Weights of a small GPT-style language model, trained from scratch on English Wikipedia: rotary positions.
Each number is 128 + 32 x the weight over the matrix's rms, rounded and kept within 0 to 255. Layers, rows and columns count from 0. Numbers have three digits each.

# v: layer 11 attention value, 32x64, rms 0.231, rows 3-31, columns 0-63
# o: layer 11 attention output (transposed), 64x64, rms 0.204, rows 3-31,35-63, columns 0-63
# gate: layer 11 MLP gate, 192x64, rms 0.265, rows 0-37, columns 0-63
# up: layer 11 MLP up, 192x64, rms 0.246, rows 0-37, columns 0-63
# down: layer 11 MLP down (transposed), 192x64, rms 0.278, rows 0-36, columns 0-63
v3:107140103070096129151106150116117111108133088138102157135139071102185110171085173177234164134128119174070129176109124118167084168125136129129106179103139116109132176091163060120163145131087139
o3:126095137121178142126090169072205117104108109073084135136124153045140093114157125155138112097107138166167122099084131124149151143085171142149107111124138148114116148165136112123145132160157146
o35:154117127121121160087183068146130191113086136131167127124108141166089051111061182179118113159152161071131066082189106137112158162149094117150117178067122200120151091157152137082149135094140100
v4:125151152197082196108107178075146091164115108171100130094140156123166117148138108125157151155097084072078154111088128142105089152069125145100166174161137138130142205105062171132097099144084148
o4:093052150111087099121127146053137173136122115182084150215176129103091151080168125071126122084125102094125159113069133140153152173120159190111117106160115224129169104148144092104133099145138159
o36:103122128122130053164123114115133125113142092138100125116149136158143159124166164163150116133115164124122094116161096069096068117112084138091145154143186087157195111135094153125137161172105151
v5:045165121145092100153146147126158107104118153182126112141077167127155168145071121100135091102120140120091132152126093160141172102173102088099106151090147190181166175143093085117152124136149078
o5:122105158207164074096154081155095142088148152124130096161025163109148163073123145117174127135105096117120099131181126091138157118122142117099135170118134120139163151148140116087116157123096160
o37:161099161082133206123161146128134060137084108133109155069124108129138100148175135141128109152104095118109188154129147107139068124180058142106089189152121125152155087114198131167157092108103109
v6:127114098132143153149182124148116149109135129126084100148154135148116143049130138122123131064112108138077161166147099125140109105139109118144109153131096142122124075163082162134113168126106206
o6:137079158067132139141151086193099156130136149171064106115129128167145165117190111122168095068125158140145121146142156097109103153156117103108064186096130116133117142125140112153112087104127156
o38:148170109152141108087103128091130181082137098084197145185107167133112135149097128119101134161060112140161152097093123102149160122130133108140185081105083164133138077110147144172099138138166100
v7:129114117144196122195068160121135088078106149161088154114131221111153121108148115138161151152131090104135071160177143136146167146108108095104034128109130118099155180133133086121143110095131122
o7:135087067153158142134108133117169158118120151117084140091090177062171119127078141178113159128169085135077146146164109138117144089115164174114144146142111185084100111214110127132092118154126091
o39:098125141130136149126199095110107153120160117155193090055135102167083175132146167109115090138076108191168139139101111126141119108132138133110128184116165048159117146086119132143070140095155128
v8:180111106131189235112120127162164152150069127069056154122104130138088122137163127106159078118147102164116153136113147148157089116095132104146144175100162113123139165048081132076129099178139127
o8:144079164137198194139085145111125192158123147145143109088109208133078106127107186088084068117134046090128124110146145186164058112170122095160090147117124148166096147098106102111120162157138131
o40:098184151118090053109143133088128179125125020160142135171162088178185147118105112139151169122119133148058126143143067109117198155110136176042123151125085121134122070198122134123167102164107129
v9:126140156154128126146061083158134090198097149145100091121113140126137148147094188112141123132177144092141161125066085107085104138200088088145086133172067112140084124104095136152148177135207139
o9:108142069172133093132119124156110174158132089110072130178134138113057159129135135087102145168196098092137152145149107140107103144140086144143097195119125113115156071145136145182112175099085141
o41:090128124119077200087162181173137081124147129182177066177120082118124162087145089154110104116121137119130108162085159136105097107147218128126154140112076171161127117092112116079218064132144124
v10:142086111181079099168127125106180121128114130147122085118155152156133114073153165151036076116080145152126122142116054130093164172159105112207157089066108098167132124131132116166132144156202136
o10:102164087165077137167156128179108172162159156121186131140089104068160104168154113115105108107094196072103107195168100097173157174160080041104055183103133122127123131013114185166173106075150110
o42:126109153101158094112144138073152078159116111115193120076166141102124118147160129102145129182122147161129117161131179129096090072127112215159138131154117122093114120170112069108123159127102114
v11:124098206107154116090099169117114115137145074154103131115151166165125121116126144115150069070096143142132168124138096105147158080132130113160149116150148162173114121153147094133065173087136116
o11:185143157068119093157088086182108079136099116087060120149106158227135145119114146133112094151101095136125109108170128072154158199152129107113127176141117168123143116122158132121128087124147132
o43:114125128156149133126123137147133054102164129123193106114086116124119142095145104108153155127153140128107138169116090155129163079116114149127149118044107131143164174113132108095124167128130169
v12:123105166099117156164115161161186143161156144104125125092115139110128112140146118159082141150125162130121134134134110107079177081075173148072119150088112165115145084129123112143143157081126134
o12:122130129147148123099143181196145106153183143111121168114073125109152139129133108127171102175100126100105164138047120095117151109077146124071119109121103123142185120102121122138156061177113188
o44:125145128097132164142072137112052111121120104164139072120120141130156141152126094143146181097149147139089181117182126121126090129070141161137178098157127111103119122127157153127138170112113088
v13:099120125127119163165141174116101164107131075178155154135129118147157136171149149147139132145105108077225150153093090093128114073107136157128107127106084141119037138104140117160162119132101104
o13:101108108098156140149124132131155204133128141122091129149139161119171140134192149114132147137108173165158076126105169125094133133122128142101114096148102111081084146124112097149108084100099135
o45:120154116108121125107132124144111081119162104142146135057138108043093091102076136127143151043203201159140169132149134154121126185114149114109132115066141122100133153167178160121153167116138116
v14:160076076185139094113112123173076125126143155140080095111082164136148130158157142163146167150102106127127101128110088153100126064195130134146149090094111113201136112136133175116115148210103152
o14:123101085179151132113122122141060191141137126073146074108161107156130096059119147126137100119127136118080111160106121141116162138146085128176129126162100138151079144125131191161186154103130147
o46:173148150112095101139216152144171101138127175112167167145116160103092156181117153104116150122120126104173113107114150130151107144126119099087119108090121052091135104082134173127109144131116086
v15:164106103139130128126089142152182117103104171159127162041156131133170155113144114134201117090132061161108174085103159052122146084121127122108143120138131157154120131109154165088159142151105046
o15:041102144132122138176107161112181162148128092158130169185133130123108117063090143114114097111126081137136137097151120170102123039110147134147091175159144146103138094206142165088144145118071172
o47:180191151130165116127151104073108035106108126108073121101106160108192171174095109131106171132134176134123134174157118091173193181103119150079104134058096110128110188080162095079129151133138127
v16:128105094119123109126159118147141114127148140110106140139095158092111087066102121147177193151165090066112148169121134121132111138154127117110174123114154094138096122156143186136143159116173097
o16:112091112146087129143109190104161123158129124167101134159157115174133104088100101123152145106115119121149141183097091094126132137125184138151160084149117129080146092110123148162123114100159117
o48:158112120135170168081183132154141160109073135132110173156111136054092120145140121148088157150060129119137108100107137107151183105114109100133137170115130137137102112154080175138149146107115136
v17:116121114104120160086183132153129109079082128080215146117138112120113096052140119146144119095124165110107126103164142119130103154076093107154090104178111169148181133140191085194154152159112158
o17:128130224147136148113084110116120068097163140118173143090174151129130114172108141083128097091124152084128103108144107150141141194157076143131148144090099102131176136117158081114094156123180098
o49:177112138085158165102118139107046121148121173151083159136125144185165142114108140154098115129103090141208138138144160083139128114131152121073152072116171172117055149128118039166102112115129154
v18:111123111081123136098101183149129164115118129079075109191180141162129120150154133036106146164154143098103120143119100170064163157116157113134168133125057190124144080160073121169048185177076122
o18:201123137110116128049097097170098086174193114095129118159129079162158141118177129095125181172020149108136154144129062093061238096129077171113095135137110160134120102058117140160144150126154220
o50:120189167111084084143111141160088205096139116163115106147142158128148129106131128125132096111135129142128081137125082123162141118133120074082127133150163102134152150135138124125115147170123067
v19:180202161070104130138067124161153114097109117092056106119094132126154160151176120209173124130173168115163064154129161090156138063131114124103093131160157097109094141161178139173170061080081127
o19:061093144177146131095184137082185034151124162108099138069151128111181107121097147154063084129208147175078128129135187182160110118080132153142161068151105141075154129150125132083127143127084177
o51:114169132157118168145097148137090076150165105197179130159136139156099143075129123077216167132137102138170155091110087158098135143083143085096164171077140098144077073137145151139095083137176026
v20:179136160141161098117151118143162093114133162105144067182113109119123198147085178162093111160162120087120134098080162111128136124113125202173110064056104045179180111159182163091084085106132127
o20:062168070215035102146196090051146102135157131136184135119125129183206179219071129097147079180165177144044139142131127152108085106092097122132122087096116080161147117117146159108113145159095142
o52:115196151130103081128169169142164163113136186098140169135105124112091073147096090205133105146143124104105068105095099110146166101118123143086170127124152144161099162146113154119127090116123119
v21:171107172126136124154176103107177141147153120116042090191139094110125149152153104118103152197093116133147122026090133115177122136131119115098095131105125087139150139153194144146130127117095146
o21:100153074123083151127163134093164141149114172122163126110128102142117093141102099089164148129113150138096134130144155133177133103122115118101155102088091130118184111136165105148173122082142164
o53:166163125158083098139169134121114144130208076063131129181111170157144119063125157154110132121169167135114118115136081164080106119131065154167138159135122096092061163107125183126123116116076133
v22:058144095129153154157091105156133149131128106129110159084133108135169157088111163153120127139123143097098047097110207074144153106135201148090133136153179135135073157121154096088140116104132203
o22:084073164124174156145102089103119070093146168107084138107113093074131129090096133134156121166129157152125103093155171153105108141106205144132116095132175138165177080184195148097118132125099153
o54:155084173134061099128160192087170128189107123085163107163182081126078115159147080147095138098150123158121199129099095114135149134146085181133187134141137139088141106118115111104122148082122089
v23:125137192182097100137162143112080138115096131100095097129126106145134059146115128151080092096160094126096116143201161146151164091144127154104126144164134114121105105123143129111147130170096131
o23:167088167166167128115133144156161134106156160160134072124090097115143101103157111165124115118084148139059062141135155136097116138152071154107158121129157133136142117156187124112119062143120103
o55:038188064099180099154096147099134111173135107139125187177156157153122137166136149059158133099188088130129128104099189123116135101093182120121076117150074147124091135100117154175155170097091104
v24:065111123136102127135086198075119167122057098133137123121149131197118147114111104125136122131176114137110193135043095131152135129107197074095163125191134079110104114093158192146123165176071174
o24:113139113068151090154100127122136118116104050146077131242133157095073170105195201069064154089093140125169119120162109098068194154154173085133103171151123167153137120163132122087158119124126137
o56:137155137068090145108128187111121174152164132098125141175150130138127077100112084071095145105159133127175100118109116145169139129083085175097141103177157131131099146137111149158124133081165110
v25:069101130126169164156116142160095112169135201153117108111118104106187088141128109161118101124081172102136133173132138089174135126164109090178190104153145149110135166094091085150123149057060092
o25:120117131097173162096074111132163161124141100136098130122155101109122103094161153106070175113073158160126127132122146143120136143136133118132148038137118172163204095153143111093134115126109174
o57:162065107169113128155149098176150008105080159085198160085101143154152151133099099187193087172156064086073137153136115139156105066147169149135090161168126094073096128153100137163097150135215092
v26:142116171154184128173102099176107029184141119137158143033147120087151154083181103135143148170167112137082138154134102131123112128172113127171101081132137109178139123133141106106144087115109101
o26:140113158182115174101059127195116151156125117147151208072107092148083115116085105150130066145133103100131190124144187187115092140130185118150167148118124175049087110110090154104119085121137122
o58:113134095134070153184191147100176094096155217122151101099120085129113128149100102159109121200182164122102111115098121099167084142149105147128106107110127102197092080136130176127083161099120163
v27:091151142132080165075133148109143081105079158094125073118159100124163150145114141080119197133123150172150153118129142173184130124129185189102106123084159142090134130133110114149079125117135098
o27:137144129146144124153107093155111092124145126113134121135108100117137125144106135146132155181136129091142140139097091140113135138126213184169157108113107104084080159151133109099068103156094159
o59:097167186109083120090105127089117133093128145112134157138119227124158107149141078140199119142124138111118072106165111117097095099132060113161092112209119117179193113112139130132190110143144117
v28:082145140088148109089155151164167052116095136121159160106165167098181112156103136147162111127099157081151125116127146164118172056130135097129189160147123140085115093130150064127162101048110158
o28:142127181107139142093122169144126080081111145120119153097096098119153208111099129108114129143099132151087182136113128165125127109109152156082133085113132145093131184159157094159088145131142140
o60:202127110110121157122116119164163027156142117139188109095161115120129071083123144078139181156141096079169112118171126075172125107090179130127146132123118108119192133129119134126129071155105151
v29:164160065129139158138096097084148132137043143134082173139146138119163105098127122132112171097200173169168121097120112104108144103013163134146146140122111141177108113141161122086170115114140072
o29:114134112126169144102134143147172095169109122155097116081175094110111103153119133107094100144139152137098172197108158184092133073103166137128131123148107153104140127141117150116113122058137147
o61:157111212070180116194072131105157128109127128165111108121117154104106214099128110130103113064161098150124125183177124131115150219156032144137112126135093133151113122154101061122152125164046112
v30:103215174105106149070131133129119129164100122136118158086147086169134103141147145104117154094083089064113127153115113136085135077122224072141106128154103077121126200211151167112133157153142134
o30:139148150088102158116201168111131156123141051090111116157141177065158108093147134075093164136137168106131138070139055127135200124084152154158152112112134178092105115162098139130126089132194097
o62:093138129134101113120062192161118081140169111072128153169139085102137180174104148143128155144141122120150193136094179083121128147103126136105098081119118173158125090101110146114194115122054163
v31:126142119156155100144101143153141185176104124123101121134126103162151091130101100147152144107106160114105164095142134184101111114167085151162117150077131118124087172092131152153160128134109058
o31:096105161140157113165142177118123166173148133179133120177122113112139079099106121095114090120055136144059094174112204161134149121125092125118097177137112182097110110113138148138141126127097113
o63:119108151179082113108116076147127088103135142106171079135115160101128096121122152166186172098139073137134080162117089106134168156203147103192106106172133128112129105116137153152172113080098140
gate0:157119121105139140115124149146140137156128132116134136141097148124114161120123120107120093120132157121136144115126131122128116135120124113144117124141151120141122134109140132116123131133123137
up0:136132104146131142125147150142110120129133141130132119096133116137145096121129125147129134129130098123103108159148119134105122116127130146131115151111120140118126134132118147143124111127132125
down0:138138130136146098140133114137136109099136137118115135156120133127098124113113144114099124122133137134132159113134124116140103138114124148110120139131145141147121142100134108142115161148126129
gate1:119143153150162113173162162098181077145065120155145041105117077157130166122129174142059131107137102116155162178093195112079121182106157129141139116120167117154169117223040157132056100150112123
up1:126120114107163094174125070125217103067173091069116161111147137126105175186096193098083135125124181050081071175102148153072113084130090161120162143162111106066111138077100146190149101099149151
down1:111139104135091121113045163126150113126127152136103158096167165093148050057150120093139128077137098104132124143146153133179168116190148180112139139106085188144107122072181153099118133198191102
gate2:059157138143187084114137170152121129104139123170130064064130100085127152114183151145134139078170112076102104136147128136127128116142148135150143169168125159149111101134176169138136116166059074
up2:124096147147131126111137110072145109159128139127124097134135167142135135157120141086145165178214155097060104100091152151187132073140135155117103136139137122160065162116115103130089162106068123
down2:158117121114143116153128072102108162115134090156123127142123153135138103175105146123078106142181135155098114170135103101159158159149126081173103055156168161090155106068142155176098099095096210
gate3:193112121149116099138105151177134155122138166109099078134137194142134104108113142179110109202144127055198132091112085116151158094098125117095072140140062176080147154082152127134145163124100106
up3:149090144123094218094090124131147103135124125145155124134109051174175164085093174049116123109129140198093166126136126097154119156144104120137108101121187119116126182139160136119116164119091123
down3:148110089140110057102153130130081193113143154125138100151161191120117135158115152139136100198125131091131133123124059112076150098128117118157113225128109101087164102128118085142148078122146194
gate4:109148087114077084107091107174114104113116104133113092105129089193176120110132117188119122132122132114148127133172079108151099157131121118127177140161073126145138117139141100136180199095139135
up4:130103132145149174147159123127094116135133130135113213106110174116097152181118156136123135156134104160099136110090139101115153137125167138110166097132126140131154100113091075138140038147186081
down4:116122118122127127115114083154153109119135126098136128113105109174120111155120144098148194116138120165142086093098136134113184129159108157157068189081133133147100121105118189175111138042129145
gate5:189110108151145078160153068139091061091116163185148141076113143151142127172126131130132101140119166146134119122163141109132139167170114154145113107127133072154157127114145124145112111071152102
up5:149118105134139090121176129101063169099123088114071129188089125119099080095099112066155065134051129109144136119148116102138119153144135153113143212154086156139082146120100166167095124135163067
down5:148145131077130122131109052170137059097109174166159136033114144123150174161137107159168134116139159103109070165141152118101122120137106085090111084090173094112169105092174150112156126145151141
gate6:144135133193145188114095126154123052124111128127120087102154158116123085134125100153180110116137109093079131115122107101106104129155133125184131180122132089091126168177148134076095150133024170
up6:113129130114116146164111116052133096147137050065099084151180167137106136142152122150097172117129155161128124123128131151109104098102125068110107101110113202138129160053148156139144101127133200
down6:163106120118086135121186172136185057136170120090155106120092131158087175058188128140148129183168129108129078094107136168109144112126122059112134110136155162077155118150180133136127063116126144
gate7:084151122100159057107226163120140124174105117113154105159140171129046096141091175141096145113143101124154083119119090116172150133150104156137076119118082145093139086131079120170138132086132164
up7:170126148142075079162137147113154138065140113197162137176093067117128166123164184148119101143138089140103148144127116114137144109123123124086131142095140144127180061099140160126171128088094134
down7:158146142160177115113102131146099113094179169074106155136089126166181134056118110092102117138137162096099155136152150189133079077122141184123129102124142099117119177089160115134099102085183128
gate8:109147133146126108150089083141111162098108101065086115126131079134127088148148137093156094197124177133100139097068118114081079146152085155149112161163075101145167139119121148124130182179094109
up8:101153085146100160157140149150153137137088143071124133148154188178120119237146122152152038083160131064137125078141134126104042115112147096164068165138119170121104127089123123150110118146115108
down8:124079140142130128177128104134085147148101078109117109155128110091147079044123158109150121229147116106135134152123147110187085148195086093192138132090108134144174132115170158104099116101145115
gate9:129136154184170104111136089173109087106089164109160104132118100086165147190121147190153150080079151130112124173082127141118144127119094054225081157154068121133059158173079102110150136083106126
up9:094130105111153122138162127192157091106141175163118149192139122135142067109216073083141182154184071119077134122166144112108128147118152072105108072137148119117123136130134142165045098144102150
down9:117127114148092107149132136109148150111094130140170110074139181091146175042106089104079179168175150109166098176150121120143182121095154093131166097175089087168125131169086079102105195124119123
gate10:119071155142111138113150143111143093184118122112147143102142097150120082138118064168108172088079121164141157121147140088121102089109112164048117179060143112080157213158114140135119120136183141
up10:130152122142147107102159120125090159131124176139118107110151160086101178116117109124137199084123160137141053099126111131136109093123094122139127159040170126131075177140126065085149116108160076
down10:092176114116128103149106124097169154134147124116171139111117140108110144119136149158080085170120195099075131078175125106073132158097161097160152132142163099132159123073114131094167187098109122
gate11:152123162134118152099223149147115039188149122128114152180079162109134109150130089088117044118133177157162130094080128090120109099162175136101151118160103154157173101114071121071088105179172169
up11:130179150139100082106083131198093116202115176134110106059214148129097168105099203063137137081133103081175091126158190099067103179155107112090181130151084145192099096157108159119069107147137121
down11:105113122058167143059151083145165156113151137107116180133100064190150145118155108174165135146165135171157134107095050095113119124159153226121131133142167144046130134111114092142157104053141093
gate12:146118204144118114180104117149171076054162127215134129142122147068160093128126103152134087100145141083089092180121128121053085125146118102187115182147138138126121144101036141123132127062058116
up12:123170125160151183099113063126076040139103179201120117164122208144146140135133149115119105132126119128122110145097141126043221086159128109168109171158139175082159102165108192093147159153107110
down12:104103140113208139150183110177142081162170121150127142138148121117131065124082132157153012141099183129127122089053098161135103182176149129122135116096144165121138106059091104136124202090136136
gate13:104113118160132137118094104149109228130162082154182037137104106158101086091157123106134104076170167104143168124159170116139074152168141153126143080118094123142118079146066149158172140120158144
up13:147127184141054172143128140134124119097128107109113172126093122146163113171128074061149170101089135089127144140127074093126089157125129210168103112151140149056141115134053100145126125100156153
down13:154155097108140107143110144078108131134168168130105153071180082106082129076143113202101124101159119108129036088125140120136081091095109112121169184155141110102100202173130141134148128182098152
gate14:138146115129141150125124111080128074103114176083108106155113149195107098116194153118150118133101119121136130078188195086102109138106135107141143072142098140097121142098143115113117140146133184
up14:103104145109072135114131196060168079107109132119168142121117118121118126121126110190109058127171143104096141162117143105116101118175097191111104159116140129129098155134157126099135119121118110
down14:126110107139161126089193146127104107148080184144145126163098183134097143107173110132170098181135141110145146165163163075144131118134133124090117124087081123091109120111168109110162095122072117
gate15:191133111054169097127128134167129104071122093129104097165160136106196135053159121159107159073101119147104130160166173099109145116147103143165157143095126129142142118152100110116143110096142091
up15:090144128164126181098114187099118110165141160158124129085111158172125111092070145130150108151152092147088160141149144169121133103156091091135119117172147164084084106085132179151110117103128108
down15:147122136143144091125035190157094103097090049186114158156136120146136101122172094109157173111157171119152089121055142117153140090128164157104121109147133153120119107166131108088107198104141155
gate16:117069073119094104166121216144134037106128135142085136101134139136114156126101128113141104180160164119119127181114136112109106142122117117140166115123207114142138088141098081096105044140147143
up16:052111161062140089137110157188189127096141134101141131113161143150195166114095122137223169140115137152153094087121091178203115128028103098108123108106112069150095189140151182158104111173148156
down16:092101074115102216120096141137128148112117112159063134105114082151117163094111198110151164103128152144139094219103081172108150102161105133086193162151133195142140156119184087129078064106187128
gate17:185081168123083124149113153157124091084178080161171112145136189070155135151075078092099180101086066160130099085084152181178185172120172141136121112127142076163148128128061116131133127205064160
up17:126174151104133098137110154173144081108118156115161206183187121125073089138150081168180051149104123144164134126121092144114139108139152119101148101142151087119124113236109104046101132132159110
down17:130109115069077179080174105148147123089162150115077127170118086123163143121162087109161139065167124117128136111146151111105119141161135136096109119095077069228192153136117141146082166089120195
gate18:146144124099148092173171149094168106167085127121146167097127129128145098095210171133140139108125184123109174077119119092130141112182091125130051121111138100058176147157131073072164167136144079
up18:156064105127122104101134113093162121061107085130128079158125164163149169160168180187185164107121095161123115120148155137072213132093152123116116160076105100150072125191124085188129182108136164
down18:155150124082135113136181104162176106145163163112099172123121067139081222095167136158128064141154097138091115093154151148093182165142063124159107123160108149070147148075108061108138089106122096
gate19:177088148186165146117102121112144097188174100138109158115146126171138115178099152111140097114109220131161118115124094120140051109122104113082177185094091129180105137095152068125127106170081125
up19:119103165147080098119184133136153115123084164153161092136138116157118110111092162133112071136184081160166120139127115029125115122143154128129180052173102187166155094160114127108122151129125187
down19:096114080182120115113119124084169131094094105141162092120147129189159106075176165095124163109152119161123115164105162170101129086131131191142120162095163115084220114098123158122133173072127100
gate20:100142101086210100099131165099106152082084106101148114109102115149135177141160139105111188156110160111184127086142192103105099036101106125091145173161108139161135152133154142154172091142107072
up20:119160112161115112162136111096160094145129125151100136072093095089049152139168064198145097097115125173087131129103110197119144134133160082117157157111167142104142123170188148125120211120134145
down20:143120112167145163165166146150123179127088140138117152158124124053154173158163173109127156103191126095072131103073144112141106078083062148117102102092122163058168115111134109125184090154132144
gate21:151194162148149123114114074096176091061146054154119123132138166135143126133114114122132081128125176079084189187119103152165112152102175129102154134104089140113163130106157048139152105156131090
up21:134117113180155124091123096134090125089151183121134176098097173195130126169142085106114142099158072139103178148099099157169121096151105113094116099162190063123075137108121093138143084150174110
down21:075129134112126141111139108092131174127123120172086154119181098099133135183105156065120169134145158153099086109085094125139193140128085139135126126130172139134162101084132135131111109111107185
gate22:161086138129160145176135148134116106120109112087119124123094171149142134169066163134172134191171046174105119133108170111132131104120115163170192137054093163132102158146110064109153135178152106
up22:105145088187102175176091106155112095137167144166097067082126124117117168088190143079172176077091102083115135174116133121156119154222138092116087092153126122159129145110194070105113107189098185
down22:140092113171120130080098156111099127101179085138094095124149120125063164116140146111133124155164053149166120088075159106163074212171097154132195146112159197087083069130167070108147186162132112
gate23:196158095216143040158116108081128118148183149123109159170084103134171070128127131109118096159113126118154155118138105121163153142138125098095071145089107093154151154110174130129124125124068099
up23:073208113128173115111047152157193086096142117133134195121155103120131141097137137150091058091149122154138157162106100163117150078123114144124111128149169177101083201164135144137103073099163118
down23:173117123198169117098103118135182162170193079054141109110064160136150150098139143121099179123120135104105126145129070134153169145073125097124189162116121163143063152109099097092134121156177110
gate24:163166089198162106160046060163126097158199100119116134117088106144136097136152127167157111150103085143093081109148135061136131142122088075053166150147122117118223104086164133131162124134120112
up24:119163100149091068105115135117130133157115175114123081168108105176054180129115141143132126189138190088117112147125162087077121136154147119074117144126139091115168113113092203102149046106130109
down24:138124067145105177096139088125107163095073168130159128172039114112143115170110183148071130171122116114086131136151151139141095131132063150154139049084159090138117148117194174177136121183112103
gate25:145094097163141103100087168141121147155117108129075136150126134121168126093127117120084092159119106136136032114081133082102114130138123147209113150112143060150124125132165182104143136135151136
up25:137150060115164053084114115113151187106125105152119148126117159158151220126121124140114137126151078128100120048112148090113120106107120148147087143106100110169075111132121145112137058134160122
down25:119102155061137067103101094104080105145143121133151178114165131032123107127121105105146080187159152181127140127143135182102105127142171113181114139159125169148083111131138129147125156135118149
gate26:172137124111145109168087108139129080101126082165114108143155170132128129139190171115068153124106119114154157068085118141149189169135115155130119051168173135108091102135150116155073143137175138
up26:150134132089135143106122190122118182107143153129143112131108137079084149059097114106086166114126106185145115106198168131080158118189153126182092128093069094104099091099120147138156119082182147
down26:085146161151107120130159075145097091110148093122140102090137141152180094183109141142155155072187187116122109154129106139156079152156107081124178080118134095164083192121137093134141128103130121
gate27:133147150100107094150088133136132121128105150160151105168133126099175149070158124089133148106128215164118078108085124129129152088114154101115113106154110134125133174201144134143109116128113087
up27:131114108151116154122136150130120116148058153184128139148089146091126162120132102110124132119103179128154094135113130097129076166129155089166122122111141155133102140185184124126069132114076105
down27:120135082063097114122160128149158168146124164151106110092106118185166130092057163153151144124128086172111126093126130131195125161126086108145105122104117134118077110121131209118121169146146140
gate28:134126099213145115129153094086158080065113063171125094131117136112106120075186094098144101128199116169140128157124154178121138136123098161129092238124141115142108152156143126078115149160102057
up28:129088113058149141129068143136112125137109212187125104151127206140203133151125181131062209092088145133138084130125048158136130091089079109119140117105120158183143170170119148100173148183118125
down28:154100122212112162117136180120141107079140097178195122173059189088119073173200166141118103130161087176168096142157139124086127075125111157113106080159143077082139090229104162042082104122106162
gate29:136135068086132142143145089115114126168116074173098123118119110138130164150137071106045087075135173106111103095153171149184143106126067137161130187128134103114141147128157141151103128177167114
up29:149152191106105135192120095114144105129127135091091115118130065177129113162105142136163103123130063080134132141149100064091141088104098141137154119140090203190185138151134115134158096201155108
down29:105168117138189111120178151135097160082141139108149123127042082073105129091087104121127155127069127212134169094156128197140092143091128144150124138140167157166158094107090120057116144126155157
gate30:155120125125168032153136139092135069209115114150147149106138136087135043100130145159103168039130103159108116128085119101228123133207134149095185122118099101161102161088134096084192126126098108
up30:128150146110144136120204154139167120163119108128196106123090172189134088111152072161138115147144163140041122136106063136120123096128178070103138106120133108127101139095133058157082063195127093
down30:100147106147098094123128149130152164133165159131108175110204125121107103099160156161137085102091073094189097123142068163117135124189154104131094159140067088064094106120170148134109132150119247
gate31:138136150114174158108176138109073104175109065148167118111152137197106163141144170132128147133070149124153131120083135095161173087148143134142187078097106186107107133140164092167147074133110110
up31:163136105148087140072132125135101129140149193087118132130163099096125114099058094117137136110131136145095127046132135126123176106139178167144123174121091115118089137146140200137160092161082133
down31:095142142079114187166134131131162118155133101142140078104172135142076139170150111106175100141109125156151135147123108094181074137126103100089143133117082172092151168138162097145116121060104142
gate32:138141109143169109147119168116157080158162096017185085127174165103095117120120055175119135135115162177131156075152127144135132133122073113151144145136165063107110126159069114165104105124113103
up32:135104089055091158100121191129135158147148072109092119137131134101172102152115107123116147128133082152149119120107127122131081204158130124107077148135138182173154125119155100095191079065162128
down32:138193142104097153206154138125190098113092126128123090090170068108128085153142127124178125138124147110102113041084119165136132107160092148118196158062168109102156144106137150123161170042149122
gate33:136218087076118098147175112124132071133186104152117092134163099186126136146127140103101148151083152119065146111110131157125134125133115100085106119142129068162188180156176127087095104112120142
up33:147167048130048090120138109162235090109138114185078143156121137134138083122151142136153094130101148160093147074147150117100185103175118109072142113147119106094126145131170072124093114162174159
down33:149075134105215125115154113137124174160107189125118084142091125110048087137140096120147099132106100140152075141141134169135075108137160118142106155078129197149142175098066187166099110154094177
gate34:160140177082074135158072119088159102111153118129225136144105143173119075173139154139169145126131100111108170153137138114158066128122147096074074134060161158154136104122129075161186084185143133
up34:195133123112138088174139141133110129180094154056143126129161169169102167076093113065097112113184136113093138155083119104167155134118093080110145098114144174146146169090154185063076126105113134
down34:203133184125137125144097132099153124132101146155110134182125157121136130092188121063120148109131080186113152141091098127145108082174129127127112144103175074079172103114163138118041134138079079
gate35:105179165113142071136119149125124139164118144144117112145118151097116091134080098114136078149154176121110110142107141093138103141142174114142151126146106146161146093108173139112202123162130097
up35:111181141083110116160164144136151090157124165126097147141166147150121075142097144057104100109138142089187152147152159146113182125124133161172130115103151117121110102108126143083144124134120194
down35:143116138067125106144116190119101153153153115174127122146084108126136139027147092139137131171149149116114115134126128119091097155138168138180133113069129142134146137152084124152166127161137087
gate36:156122141099134114121132202109156098092165091189157055153148120120145107114130125134151152106138105160126111119086118129144136162162124146023098155127114159163177130108155096073125134117104093
up36:111136124134081109161130120156155157138148122067131176116097133143105133098085124165078133141165121115183151103166100148118105093128155093132166090192142091092113135184103121091108138133136159
down36:114182083056126133147150123101160145125152107152103113177103122123133113074198158152094131128132101101120137134086174048160147075139120130141123148181132128131163140176106069175168098107131138
gate37:122129124130149169167127153174146053107121138135161149183102131151137105122120111108110127086172087118124104114134122116171131085130136161114024173133139178058116182095078145174060138159178099
up37:162089196057167114127141139128103082112103031135100158149143119193164171125111164115173137143160200066103081123146137134154107117142061167120144105143169130147088104110187106093099128168082118